python train.py --n_head=4 --rope_fraction=1.0 --tie_embeddings=false --optimizer="soap_variant" --beta1=0.95
Each number is 128 + 32 x the weight over its row's rms, rounded and kept within 0 to 255. Layers, rows and columns count from 0. The size above them is the row's rms in percent of the matrix's.

# layer 2 MLP down (transposed), 576x224, rms 0.164, rows 415-425, columns 0-223
size [ 99 101 100 104 102 104  96  99 101  94 103]
[[154 113 144  83  54 137 125 110 100 129 159 115 134 134 131 116 103 127 105 145 134 124 123 151 118 121 142  76 180 160 152  95  61 143 101  63 134 141 113 125 110 171 169 126  93  75 157  83 108 149 152 157  70 119 179 139  82 177 145 119 155  99 213 145 106 114 158 125 110 115  96  72 182  68  80 168  55 122 112 188 174 156  91 139  96 119 138 180  71 185 106 158 129 155 145 138 121 176 146 104 118 135 114 119  85  93 133 154 133 122  98  98  81 113 145 126 131  95 133 107 162 144 106 147 109 176 157  93 159 151 112 110 132  92  93 168 146  95 150 125 147 124 105 134 194 112 144 112  88 138 175 183 165 143  79  68 183 136 101 145 135 146 128 188 199 118 131 183 143 145 144 127 114 140 179 117 116 140 103 162 193 191 114 161 110  78  98 120 141  88 186 145 170 131 118 181 143 134 146 131 121 135  87 129  98 182 153 123  96 141 167 132  68 180 124 116  49 135 137 115  88 138  87 150]
 [132 141 120 147 138 122 156 170 148 186 147 137 131 107 126 101 138 161  98 113 162  94 121  71 135 119 101 208  93 160 124 172 131  93 114 105 133 126 124 117  79 147 154  96 131 123  57 162  98 137  91 104 152 123 116 117 149  68  57 185 144 123 114 130  97 138 127 108 100 123 136 121 181 137 116 169 144 124 135 193 136 110 126 214 109 121  73 106 130 154 152 115 147 139 116 114 105 142  97 161 123 105 143  87 108 110 195 121  89 116 132 140 149  84  88 174  87 102  43 112 129 144 161 142  79 112  50 148 176 149 129 105  80  82 110 108 168 157 148 132 120  77  91  63 143  84 197 184 104 143 149  85 105 155  79 145  57  91  98 138 181  74 137 122 162 148 123 128 146 144 196 148 137 103 133 149 103 171 131 103 133 107  76 132 192 186 101 114 110 110 132 133 132 128 119  79 186 150  85 204 135  83 144 131 142 131 116  81 129 188 170 155 119 100 149 120 162  67 133 157 105 157 130 150]
 [122 182 120 132 142 134 115  84  48 112 159 156  61 128 121 125 124  58  93 121  87 166 130  79 149 157 133  89 112  93 138 125  72 138 109 126 135 140 160  98 140  99 142  89 118 146 138  83 166 148 150  95 173 123  87 121 118 166  99  80 163 158 108 194  98 129  99 188 212 154 181 149 116  76 223 131 139  78 125 143  99 127 132  92 148  62  99 134 166  92 133 140  79  73  81 152  87  98  82 174 170 133 116 112 127 127 113  62 129 171 111 113 148  92 140 147 124 115 105 117 107 128 140 130  39 126 105 120 175 147  78  62 102 140 136 114 140 139  52  55 162 171 151 106 127  98 127 134 168  93 110 116  88 159 175 168  91 135 112 141  99 142 133 127  92 175 115 125  96 108 109  87  83  84 150 105 146 136 164 130 137 182 107 175  95 167 117 159 169 196 124 134 105 103 151  99 162 129 101  93 124 153 111  96 102 176 138 143 168 123 151 105  98 140 135 153 116 147 118  99 147 130 161 124]
 [150 139 121 123 158 114 144 135 105 137  86 172  77 200 141 163 141 107 119 192  68 110 135 148 118 116  96 163  42  74 140 149 214 129 139 188  86 176 163  99 124 154 160 159 165 160 175 123 135 126  91 147 124  77 168 151 138 165 149 123 114 164 139 162 165 146  85 138 113 110 164 137 140 107 114 169 119 114 127 167 115  52 107  57 179  79 155  77 103 115  98 138 156 132 187 115 127 121  99 142 167 155 112 131 103 208 155 144 147 141 156 151 124  88 201 163  97 146 161 116 167 161 165 129  74 155 121 122 160 148 138 120 103 145  94 150 125 149 114 141 161 207 168  82 127 113 115  95 133 120 120 122 150 101 106 138 156  72 155 120 137 103 112 127  84 177 139 125 141  90 110 180 168 117 188 153 150 124 164 181 151 173 138 184 176 134 148 139  87 156  64 118 139  86  71 116  96 118 104 131 149 143 101 154 109 139 137 137 151 127 162 153  80 201 126 180 124 146 126 166 140 138  75  95]
 [111 141 157 101 113 147 180  40 132 161 185  78 113 125 165  84 152 119 109 155 189 132 118 171  82 127 155 119 152 114 150 135 128 202 110  25 135 135 138 121 122  97 130 151  92 161 124 181  98  91  70 195 149 112  98 119 122 115 109 108 150 173  92 134 134 155 151 126 162 177 120  67 104 105 109 163 145 107 153 162 105 147 112  72 165 114  84 147 136 101 137  88 136  98 137  94 143  81 137 125 168 142 178 174 126 111 143 203 168 178 124 186 105 144 101 175 154 158 153  91 165 152 113 135  86 156 111 132 143 126 149 145 127 205 130 146 151 152 183  98 130 120 144 169 135 110  77 120 154 125 127 110 119 169 153 128 118 157 109 172 144 138 103 136 119 103 123 149  89 103 192 173  69  70 142 194 174 157 123 114 119 170 107 139 130 194 124 122 140 141 157 203 187  81 110 138  95 163  92 156 117 159 137 115 141 157 153 129 125  95 176 116  82 105  66 119  85 162 123 109 132 173 133 161]
 [150 123 151 110  97 111 145 134 129 156 129  80 129 128  60 154 193 152  88 137  76 103 119  63 122 138 142  84 104 137  98 155 155 119  67 108 161 142 105 160 147 115 139 141 129 121 121 109 151 182 167  90 118 127 143 154 147 105 165 109  89 104 109 164 115 118 154  93 113 122  85 100  83  87 127 142 144 132 150 121  66 162  63  24 140 161 124 150 142 153 126 151 147 162 171 138  89 141 130 116 108 158 109 104  70 174 190 122 119 204 118 136  93 172  96 101 170  81 112  97 106  55 105 127 165 133 119 159  91 156 121 137 128 137 102 124 112 148 148 147  61 188 121 196 159 139 142  93 121 151  71 104 175 146 181 170 146 103 167 172 165 124 102 210 119 161 126 115  94 122 100 101 113 118 144 145 147 191 154 107 171 159  45 155 142  66 136 116 102 161 105 158 110 100 143 167 104 121 120 176 146  93  80 126 163 133 108 166  81 134  89 153 151  82  88 151 159 136 139 172 105  95 159 168]
 [150 128 136 146 150 131 147 129  87 128  95  97 120  92 215 154 142 173 158 154 141 173 147 108 121 151  40 154  88 111 133 151 135 109 156 164  82 162 149 149 139 175  98  85 104 112 160 209 152 123 115 158 121 123 117 114 121 136  89 158 110 106 122 103 137 121 139 141 173 150  87 128  94 128 122 161 150 159  95 140 143 111 130 138 121  96 160  70 157 149 158  62  71 138 118 166 146  89  91  63 133  90 180 156  71 146 174  85  87 154 131 131 182 104 127 148 103 145 137 123 153 184 157 130  96 124 178 120  87  58 167 147 189 132 154  74 138 149  75 111  66 150 138 135 120  86 124 141 119  89 123 102 128 152 157 117  93 111 130 126 148 124 229 174 170 145 123 230 145 176  73 149 128 147  93 162 134 131  90 145 108 136  90 118 101 130 124  44 155 182 100 115 110 166 138 165  94 157 130 128  73 127 156 175 126 107 114 158 156 122 143 126 118 162 129 196 144  90 123  83 117 167 119 105]
 [116 104 139 155 109  73 138  98 111 139 132 133 149 178 220  99 109 128  60 157 129  99 136 110 139 146  82  99 129 107 170 154 161 125 128 134 181 115 178 183 122 125 128  57 159 105 125 166 124 159 188 121 151 138  86 186  86 167 118 101 126 134 150 149 122 188 133 132 121 134 165  59 127 114 141 115 116 111 167  96 107 120 118 146  89  98  92 100 109  97 164 179 139 126 148 168 140 170 106  99 122 165  69 116 133 136 137 117  32 136 174 110  87 138  91 138 192 130 111 190  93 145 113 172 182  61  85 170 187  59 135 102 107 119 161 131 129 106 137 182 113 138  92 130 117 126 155 184 158 117  90 103  91  57 162 180 162 113 132 104 114 136  81 146 151 161 130 134 153 119  94 115 172 114 135 156 154 129 123  96 126  82  92  77 105  37  89 130 151 123 132 120  69 131 118 170 157 114  90 107 100 130 123 197 187 101 166 109 165 138 144  89 105 137 142 139 136 155 164 134 146 156 135  97]
 [150  89 117 155 122 120  74  94 130 103  53 181 115  90 100 151  95 164 173  86 127 110 130 130 152 194 123 127 197 129 115 130 125 115 180 143  86 134 110 130 143 123  25  91 150 181 135 143 162 163  92 114 139 132 132 129 193 129  93  58 122  93 130 191 118 142  51 179 113  70  73 131 119 128 122 133  98 208 128 115 162  99 141 168 136 169 146 115  72  99 101 156 182 128 152  61 142  85 126 123 116 163 122 122  70 100 144 126 170  92 133 124 132 148 134 150 126 121 165 116 149 169 162 109 115 118  72 136 107 132 120 105 111 140 122 137  98 123 133 108 146 148 112 138 106 175 126 142 108 152 127 125 120 179  84 112  73 108 162 106 206 176 105  79 142 169 123 104 105 147  59 125  85 130  97 159 142 128  63 163  98  96 123 106 165  99 154 107 113 139 157 176 118 137 178 125 106 153 184 104 135 101  91  93  98 124  91 103  86 159 104 151  87 130 176  87 186  79 137  96 161  99 179 124]
 [136 146 110 116 157  94  96 135 103 146 195  94 170  98 107 108 106 104 169 114 141 129 139 104 132 125 110  97  88  77 145  91 157 130 118 162 147  99 107 119 102 141 112  56 168 117 126 120  89 158 153 175 146  87  98 139 119 145  96 188 101 103 104 158 113 156 120 143 214 129 166 149  84 210 129  91  70 155 137 105  94  80 155 105 136 156 111 161 138  86 124 146 132 147  99 135 186  78 123 120 153 125 102 190 110 111 154 160 194 128 157 173  44 117 159  76 145 186  95 111 134  48 135 132 180  89 132  96  89 144 135 126 126 174 100  74 146 153 150 114  91 140 203 139 133 137  87  63  90  45 117  99 151 130 171 108 123 165 158 136 198 122 166 136 126 130 148 127 145 127 103 158 163 147 116  83 147 115  91 192 166 132 190 117 168 137 127  96 113 121 177 117 120  92  71 118 126 151 113 137 140 141 161  84 103 109 170 158  95 170 112 111 169 127 107 161 191 133 156 143 109  93 114 126]
 [176 137 206  98 141 129  66 139 109 127 121 178  82 153 147 143  61 172 160  82 145 102 121 125 123 135 110 145 178 140  62 112  26 120 105 169  98 154 167  84 127 103 101 150 172  99 133 111 199  97  96 163 139 162 130  92 138 122 145 115 147 130 153 142  74 144 165 104 130 129 109  98 136  83  72  70 115 122 182 162 127 151 149 144  87 158 180 147 122 159 170 109 148 142 123  84 199 117 102 128 176  96  55 142 100 103 123 124 152 155 140 130 116 105 157 135 111 167 127 119 157 142 118 162 127 162  80 103 151 140 115  60 123  94 122 116 150 190  84  90 119  90 121 166  97  96 119 134  72 111 150 177 137 169 110 115 131 125 131 175 114 158 160  70 108  29 132 104 124  95  83 161  74 145 139 146 144 102 151 163 119 120 133 119 154 134 139 159 114 120  86 190  91 146  89 122 149 189 131 136 109 117 142  92 127 111 189 100 105 120 125  84 118 158 160  73 117 126 125 122 135 178  78  63]]
# layer 2 MLP gate, 576x224, rms 0.224, rows 416-425, columns 0-223
size [ 92  97 110 100 100 101 103  98  95  89]
[[108 152  60 112 154 141 106 116 124  94 137  68  88 131 178 141 120 166 112 119 122 125 143 133 151 150  89 181  83 120 113 135 158 178 121 100  95 150  99 178 104 157 142 134  74 158 139 113 182 153 121 116 160  79  57 135  62 111 122 144 112 124  31 132 159 145 129 172 111 145 128 170 126 132  81 104 109 129 129 118 192 167 160  72 108 147 138 115  62 196 129 166 138 180 124 144 132 144 154 145 109 143 113 111  58 115  95  90  96 103 126 163 157 110 104  83 169  68 103 160 174 173  95 111 163 198 124 102  67 148 109 121 149  66 176 106 175 164  99  89 140 149 145 167 197 108 156 189  95 133 141 163 168 172 101 102  92 128 160  90 155 106 125  94 129 145 140  94 168 128 112 121 101  72 186 143 149 165 133 145 154 166 156 111 108 127  61 125 118 148 175 111 113 181 138 100 130 188  97 129 138 120 112 146  98 146 147 155  63 146 139 120  91 137 154 116 113 110 142 100 120 116  99  65]
 [109 141  82 184 125 183 167 123 202 134 119  98 163 149 140 115 152 173 128  62 147 158 166 118 114  93  95 110 164  76 152 130 112 174 100 164 190 115 138 126  77 130 133 138 135  91 153 117 179  82 108 124 124 129  80 173 123 109 104 159  84 138  98 141 132  80 138 172 153 136 115 120  69 137  99 112 120 132 103  98  58 172 102 173 121  84 162 140 118 201 123 139 157 119  86 100 117 135 156 123 102 121 135 151  76 165 163  87 115  73 110 107 158 140 109 135 113 112 109 184 146 139 181 181 165 118 128  77 144 173 156 159  87 149 145  75 110  99 114 127  90 127 139 137 139 118  90  87 147 109 132 160 114 181 107 148 186 116  94 108 154 100 108 134  96 142 164 111 106 126 121 114 240  83 157 125 134 167 170 137 210  75  92 107 179 155  87 110 113 124 182 134 103 141 164 122 172  92 144 128 159 103 137 114 185  64 117 123 138 106 140 136 129 135 185 176 105 140  62 125  82 150  72  95]
 [ 99 145 130 160 131 145  71 173 109 129 135 140 133 112 112 125 148 149 131  93 150  53 134  86 133 217 150 171 212 123 166 153 175 103 145 104 110 171 111 117 183 142 161 177 124  82 165 168 124 130 155 167 109 167 167 118 106 132 128 143 160 137  71 122 124 134 112 119 142 114 120  60 143  63 113  81 178 159 144  89 132 122 115 169 114 123 109 160 172 102 126  70 106  63  77 120 151 119  91  84  69 102 114  93  93 145 111 151 175 111 129 212 141 200 138  77 120 122 141 115 126 120 138 130 111 132 120 177  68 187 142  86 128 124 104  70  95 159  55 214 162 142  87 143 185 169 133 144  94 148 152 122 113 109 182 120 101 137 175 138 130 104  97 138 153  96 164 117 140 149 107  64 165 148 126  84 106 119 138 104 125  89 170  93 113  97 153 160 151 143 138 108  87 145 169 175 160 104 100 144 168 107 130 111 108 145 101 144 131 122 128 100 136 119 119  91  97 157 107 140 138 133 180 206]
 [104 117 148 124 118  35 173 132 126 126  83 150 136  92 155  78 115 146  73 173 171 148 155 105 192 109 117 140 102 103  34 119 127  91 109 101 131 100 162 139 137 113 101 120 158  67 121 147 102 126 103 166 158 110 155 184  84 109 122 129  78 136 170 195  89 153 116 190 131 159  56  71 154 122  93 116 129 143 152  86 118  65 124 147 130 132 124 168 154 159 164 141 117 134 171  97 154 117  86 180 184  89 124  74  62 152 143 193 149 145 127 114 122 135 174 153 154 172 129  52 114 112  98  76 148 203 137 166 118 108 134 164 100  92 182 145 104 114 130 131 137 153 107 130  95 114 172 120 147 135 167 118 188 174 118 152 144 176 143 132 140 121 117 126 109  75 142 143 131 180 129 151 177 157 103 114 103 165 117 147 111 127 179 136 126  97 153  62 112 168 109 119 121 149 139  99  53 148 117 124  87 174  87 153 121 105 125 140 132 108 141 145 130  55 156 181 157 128 155  98 112 122  88  96]
 [ 68 123 129 127 113 108 127 113 138 162 101 160 118  90 120 154 141 121 104  80 123 194 193 110  57 168  86 141 195 102 147 124 165 127 141  96 151 184  94 175 104 114 124 120  96 112 129 102 174 130 119 173 122 143 115  98 166 119 127 145 117 119 135 171 117 165 138 168 162 134 116 127 146 113  47 145 155 151 164  93  80  86 129 162 181  92 115 189  83  85 124 170 121 149  63 116 165 158 120 109 126 149  47 136 142 158 107 118 100  96 134 123 174 123 145 145 123 152 152 106 176 126  75 138  87 131 134 105  34 128 125 127 113 143  89 142 145 114 118  84 105 163 101  81 176 214  88 164 120 111 139 153 136  86 112 156 122 186 156  71 158 131 115 108 117 133 151  88 126  87 131 143 138 131 119 180 192 192 108 139 160  91 145 169 170 171 163  98 102  78 112 188  99 120  99 133 202 138 115 128 139 145 127 160  76 143 107 108 118 153 102 113 145 101 161 117  81 204 129  95 130 169 138  73]
 [114 118  94 144 187  62 186 183 172 179 178 194  89 125 126 124  79 145 120 128  63 146 119 163  59 103  88  83  84 176 149 128  91 118 142 152 145 134 171  57 140 105 203 153  86 134 168  83 148 120 108 120 146 100 177 156 190  53 110 139 161  72 132 125 105  84 158 120 137  92  89 144 146 186 108 111 139  87  75 144  85 114 120 146 103 116 131 140 135 145 133 140 133 151 121 115 129 121 167  82 186  69 138 144 126 174 104 173 154 187 140 138 119 140  98 142 167 166 100 140 135 108  82 107 111 126 179 127  87 142 108 119 108 107  71 116 178 132 144 138 112 213 212 144 111 161  60 109 141 103 169  64  82 148 104 136 132 130 125 153 106 142 130 132 132 126 160 155 128  92  96 142 110 130 134 104 120 111 155  80 141 149 123 138 106 167 142 165 128  59 152 140 124 161  95  97 125 106 157 155 131 109 107 117 102 174 152  57 113 127 106 107 105 113 151 111  96 104 182 137 145 114 120 180]
 [ 79 110  97  75 126 161 140 170 142  94 143 131 161  93 121 183 108 169 121 110  91 149 154 131 102 122 182 123 129 136 148 128  49 102 137 122 131 127 135 164 137 134 148 157  80 178 164 145  73 104  95 148 159 129 148 154 146 114 126 207 133 130 112  97 159 125  73 131 128 114 148 101 127  51 118 120 159 105  41 116 150 138 140 128 137 166 110 157 128 152 110 109 129  97 121  60 114 158 144 175 144 116 102  73 108 102 116 159 136  50 160 145 166 152 173  98 157 134 149 161 156 174 102  81 119 104 147 104 142 192 148 152 194  97 126  89 114  72 111  63 148 156 137 150 176 134 111 104 156 115  91 124  75 173 169 119 103 156  87 109 125 126 129 146 122 146  73 134 109 112 119  85  75  31 183 124 149 112 122  82 116 149 136  98 121 146 133 157 100 107 147  25 172 148 141 130 177 186 135 141 159  90 119 138 122  87  89 100 118 125  56 126 161 178 185 156 153 122 132 153 117  74 130 159]
 [177 144 105 109 129 185 121  95  90 139 200  51 109 167 119 158 105  98 152 100 124 145 142 154 105 132 147  93  90 141 135 121 186 146 153  78 149 146  90 188 152 159 137 141 112 106 161  69 137 135 101 161  90 125  84 154  87 139  89 182 145 190 113 171 165  63  98  76 125 153  95 123  72  93 178 147 141  90 147 159  89 131 171 127 137 138 150 126 123 110 141 105 130 116  63 134 113 117 111 122 114 110 148  82  25 158 146 202 152  91 145  98  89 162 107 154 175 118 126 176 109 108  81 112 104 141 147  74 102  93 157 168 126 172 160 109 152 109  88 101 118 124  81  82 107 157 134 133 158  77 111 127 143 123  60 138 123 171 103  87 116  78 117 110 125  94 111 137 133  85 155  78 131 106  89 108 111 106 153 133 187 135 144 115 117 107 132 207 144 106 144 101 169 136 138 126 184 128 138 122 139 113 144 202 106 122 141  67  88 149  99 190 104 163 126 117  94 145 165 142  96 128 195 155]
 [ 93 166 164  77 127  65 158 113 115 197 190  77 145 102 106 160 151  66 153 143 187  85 120 106 105  89 102 178 173 149 114 147 125 119 141 184 163 170 183 107 138 137 116 184 120 145 116 103 162 126  94 166 151 123  63  74 118 115  82 169 176 119 143 174 172  77 163 154 115 141 108 162 121 142 180  82 116 115  65 104 107 145 126 137  93 125 100 167  92 162  96 110 144 112 169  64 124 117 105 118 109 155 104  84 154 133 111 135  89 136 147 121 143 173 115 170 191 153  98 118  82 125 131 121 168 152 193 140  97 104 115  91 127  72 123 160 112 150  92 127  83  58 115 131 193 120  89  72 127 151 116 121 159 127  84 145 102 143  74  67 105 167 125 127 156 152 142 180 126  83  77 129 142  85  56 134 128  82  85 128 115  83 148 169 155 126  84 145 127 128 109 145 129 144 129 131  83 105  97 117 154 168  67 161 135 160 172  85 100 113 132  78 128 142 109 168 100 124 105 150 155 125 111 106]
 [ 92 119 146 137  76 118  42 146 116 157 159 136 116 128 158 102  84  87 143 169 139  98 125 135 124 156  61 149 114 104 112 138 156 113  84  87 116 130 195  90 138 187 134 111 229  94  99 136 102  94 102 180  68 182 113 149 160 120 193 136 130 169 155 153 164 179 170 160 155 150 123 121 153 103  83 160 158  94 151  79 161 102 133 170  68 126 120  97 138 142 153  97  84 139 124  97 121 123 188 137 132 122  51 113 155 127 119 118 134 121  78 160 148 154 116 119  85 102 106  97  90 107 155 123 109 123 154 137 153 211 112 119 139 168 129  97 114 142  70 173  87 211 128 104 165 127 120  64 110 142  77 166 159 179 127 121 118 150 147 141 127 105 203 122 105 138 162 162  51 186 132 114 108 134 125 168 124 123 148 146 102  86 142 128 166  95  85  93 114 117 145 136 110 102 121 164 113 144 105 162 147 117 139  82 105 164 180 113 108 137 125 137 183  77  87 193 120 155 132 147 120 152  97 153]]
# layer 2 MLP up, 576x224, rms 0.221, rows 416-425, columns 0-223
size [100 103  97  98 106  95 100  99 100  94]
[[ 90 117 111 125 116 168 143 113 139  81 120 197 126 106 105 206 158 101 132 139 107 100 148 136 124  95 116 115  93 103 122  76 134 143  87 152 181 129 105 175 172 217 158 123  95 144 112 160  78 148 136 113 109  81  80  97 122 107 144  99 112 173 143 113 164 120 158  88  86 142 116 144 148  77 117 141  80 145 161  43 172 130 158 145 140 119 172 199 127 143 174 200 135 164  81 100 173 102 172 118 123 110 143 149 117  83 112  99 106 110 162 185 115 147 188 134 167 134 133  99  92 203 138 116  89 125 148  88  67 133 135 122 174 115 134 123 139 166 113 150 113 165 147 138 141 121 141 128 159 104 103 129 165 134 158 185 159 158 184 109 173 116  89 148 119 193 102 143 168  44  51 113 172 133  94 125 120 175 100 145 117 119 143 150 113 121  94 148 157 185 159 126 144 145 147 137 177 172 159  79 133 169  99 135 108 144 147 169 110 117 111  61 100 124  95 119 108  90 152 105 120  76 110  72]
 [147 104 148 103 143  98 166 158  61  98 165 136 102 153 163 110 133 108 102 110 129 123 130 157 145 126 178 115 134 133 109 164 169  99  51 122 167 136 102 100 168  67  93 123 117 130 103 157 103 120  87 159  78 104 191 123 187 166 120  89 135  82 125 228 129 118  82  97 167  59 153 105 130 106 108 144 113 146 172 166  94  74 135 144 149 116 104 117  97 112 166 123 102 147 138 216  93  65 136 156  67 183 175 137 101 140 102 152 109 159 119  85 143 121 129  93 134 164 145 176 121 112 110 164 122 138 121 150 131 102  89 170 194 132 133 118 128 138 109 129 154 127 157  93 158 169 106 128 100  93 124 113 146 149  90 169 105  94 119 112 169 125  91 107  90 126 142 125 135 202 199 161 147 197  92 176 114 150 138 133 144 125 168 112  81 131 159 147 107 191  69 108  90 119 121 119 127 162 100 143  78 120 128 137  80 108 161 100 127 200  91  71  92 173 124  95 128 105 195  83 122 121 155 107]
 [145 140  72 154 153 204 114 127 135 150 127 183 208 123 100 183 127  46 156 139 122 148 124 111 131 139 135 145 130 122 160 161 144 108 104 111 166 166  91 112 143 116 100 121  92 136  98 170 173 151 182 157 159 144 114 163 104 120 198  89 149 100 100 109  88 148 145  97 154 111 177 179 146 130 106 167 113  91  68 139 151 173  94  93  49 139 168  95 142 145 120 137  95 133  78 169  95 111 177 146 172 108  86  98 176 160 105 123 103 170 169 126 106 113 156 118 163 122 120  47 109 106 125 215 149 175 112 112  86 134 109 116 120 139 110 152 123 142 126  99 177 154  94  85 163  98  98 102 166  94 138 105 129  86 141  90 103 144 117 133 169  77 106 149 154 122 125 124 176 115  85 131  68  87 102 118 159  77 127 188  80 185 113 137 116 183  98 143 107  44 118 125 184 132 106 141 125 127 103 145 161 114 111 179 144 159 122  93 142 113 137 178 168  77 113 112 159 126 156 162 171 106 164 120]
 [137  84 153 127 151 141 124 110 179 100 139 112 112 141 121  91 145 106 143 152 150 128 107 102  67  81 175  98 114 127 188 187 100 153 113  94 142 197 215 136  96 114 111 135 109 107 162 187 160 107 161 156 133  93  96  96 114 124  73 140 142  98 136 136 103 138 134 121  97 143 224 140 102 143 141 175 141 134 139 116 122 118 103  88 161 128  73 131  99 101 106  86 183 146 166 100 146  82 142 129  96 127  63 117 132  84 135 140 149 103 185 118 108 145 105 136  83  98 182 149 138 148 154 177  72 122 140  83 188 171 131 173 146 175 113 113 120  80 179  91 175 117 124 136 116 140 133  96 105 126 168  96 127 162  83  97 110 123 111 136 115 131 149 130 143 148 108 121 112 116 115 166  77  81 121 163 188 177 100  99 129 161  87 159  89 106  97  77 103  73 193 113  65 173 108 134  96  96 106 171 171 236  89 102 101 140 148 141 125 178 144  82 148 138 158 110  90 120 110 133 159 124  67 148]
 [125 123 120  89  34  87 178 106 172 182 114 130  71  93  80 165  74 137 156 147 126 109 163 108 172 126 127 156 130 147 129 107  88 200 150  84 110 187 171 189 143 108  94 129 112  83 197  98 181 129 123 142 144 122 103 211 189 120  95 126  93  85  86 101 156 144 146 138  65 162 168 124  68 143 148  97 166  95 105 124 140 164 122 115 111 130 116 123 117 110 162 185 125 170  90 120 126 104 135 138 165 140 130 165 111 132 103 111 100 108 165 141 148  81 112 121 150 112 139 152 101 146 204 145 103 124 116  94 134 114 123 109 119 170 142 139 122  85 103  85 114 136 135 127  83 139 155 164 109  83  63 160 106 132 152 130 146 109 159 146 120 114 114 136 148 148  85 121 117 109  95  85 161 106 113 106 178 126 144  97 171  93 153 164 116 208 123 167  77  99  63 148 123  91  90 164 190 150 133 132 132 169 148 157 101 127 220 109  86 128 115  74 165 146 141 102 122 144 167  99 121 158 207 112]
 [ 78 131 118 141  71 126 127 153 110 116  59 117 166 114  51 102 127 131 104 116 103 171 139 145 143 146 183 119 140 135 150  74 197  84 117 114  99  92 133 138  90 106  84  87 137 112 127 114 144 155 150 137 111  80 157 192 136 176 170 168 146 121 142 142 141 168 139 159 108  97  81  68 125 164 127 100  91 159 143  98 105 120 187 169 127  77 172 152 135 128  74 119 133 132 137 159 142 153 102 127 142  87 122 162 157 108 185 128 148 167 117  69 157 151 150 124 104 159 113 135 160 113 123  75 154  74 172 141  88 159 154  97 186 112 114  87 125  42 142  94 146 124  79 119 155 155  91 162  87 125 115  95 140  72  79 189 115 126 117 186 118 191  50 120 166 107 144 159 224 129 100 105 151 123 109 109 136 171  84 125  97 133 163  85 199 155 185 135 120 174 143 134 100 112  91  52 143 143 156 110 129 132 172 119 127 162 104 118 131 105 111 178 125 148 114 159 131  94 162 129 104 168 116 116]
 [132 126 159 141 161 189  84 190 135 125 162 159 133 101 122 132  74 123 117 152 155 136  86 112 136 148 142  99 119 118  94  90 143  90  71 145 129 158 157 144  97 172 116 156  18 176 177 100 123 118 164 104  85 158 131 159  89 148  88 147 140 125  93 102 147 121  37  99 114 140  98  97 105 112 117 104 106  68 164 132 135 127 129  79 143 110 146 140 182 179 116 106 163 141 122 121 119  82 201 182 125 129 158  92  87 149 103  80 104  76 143 139 151 105 111 119 109  91  78 195 113 119 127 143  88 111 122  94 177 153 111 122 170 113 133  82 149 128 193 118 112 141  99 110 135  96 180 110 104  96 161 154  92  64 133 108 104 105  84  79 147 163 108 138 165 151  74  86 137  92  97  81  82  75 102 109 120 142 125 127 116 114  96 139 108 180 143  82  98  49 145  94 152  85 160 175 109 159 149 114 126 163  97 101 130  70 133  90  98 102 169  59 170 125 165 137 150 160 124 133  81 115 150 158]
 [168  88 114 146 167 123 120 141 175 120 153  50 150 126  84 163 158  90 152  73  94 120 125 105 149 115  91 137 124 126 195 128 111 122 167 170 105 151 106 116  70  93 185  91 100 141 164 135 132 110 155 103  80 142 183 131 121  78 127 127 162 109 205 138 117  91 203 139 125  97 123 175  82 164 111 159 104 144  91 100 113 103 117 145 129 130 147 109 118  92 108 187 143 139 122 108 110 154 137 167 120 116 162 149 141 150 138 156 130 153 127 126 116  88 121 126 132 148 165 101 151 150 127 102 102 139 103 175  35  81 150 167 129 105 147  99  92 167 102 122 115 136 142  91 102  93  95 178 115 133 116 113 160 141 135 185 156  85 112  67 127 129 193 219 117 110 164  84 113  85 113 125 111  94 144 123  64 130  46 101 128 125 110 121  39 150 169  97 113 154 109 104 136 129  95 180 127 120 188 169 176 108 118 132 109 184 171 145 155 115  79 146 148 180 154  93 193 150 124  87 109 195 141 108]
 [173 111 149 121  81 145 138 141 124 116 131  97  76 128 157 100 105 172 150 119 138 175 150 133 192 152 172 145 196 143 130 134 152 134 101 119 145 107 164 143 162 146 108 128 125 143  93 143 122  87 125 122  74 102 127 129 138 122 150 146 135  93 160 128  78 135 142 147  87 115 155 147  98  95 135 131 151 141 138 121 162 138 122 113 133 146 152  76  76 161  77 159  95 116 198 131  65 130 105 135 143 112 143 154 137 157 121 161 107 139  79 130 143  94 106 126 152  56 123 175  87 164  60  73 105  91 147 105 167 142 162  77 113 125 189 154 146  99 146 211 109 170 125 207 158 128 198 110 145 143 123 125 151 125 104 117 126  79 162 158 226  97 105  88 127 177 140  88  97 166 127 130 187  68  28  95  76 179 107  85 148 152  92  87 154 102 110 133 135 163  81 159 137 115  82 151  98 174 127  93  99 120 127 163 143 121 151 195 139 140 144 151 143 119  79 154 188 181 107 151  98 149 107 154]
 [172 152 154 117 175 110  61 143 117 143 122 111 143 116 129 107 184 109 197 164 175 129 128 103 146  73 106 100 117 128 140 160 146 162 122 126 128 122 147 131  99 163  66 160 125 113 141 136 154 106 103 126 124 223  75 104 122 140  89 166 121 120 128 157 150 107 115  87  43 175 104 137 170  23 114 146 161 135  92 140 136 191  89  74  89 104  87  98 174 137 137  57 107 124 123  99 126  93 215  96 117 118 135 137 147 158 146 108 123 139 172 140  93 148  99 153 112 133 142 157  83  85 156 156 113  98 167 115 177 118  85 123 146 143 143 129 118 146  90 152  87 126 127 117 164 134 129  59 167 141  73 102 138 130  72 124 149 100 157 123 109 121  91 143 137 145 182 132 121  89  96 121  80 117 107 187 151 163  99 152 104  74 114 113 132 121  93 110  98 104 148 129 136 120 125 116 126  82  70 136 149 120 142 120 117 118 214  91 206 101 150 149 100  54 102 177  58 136 131  64 129 144 135 158]]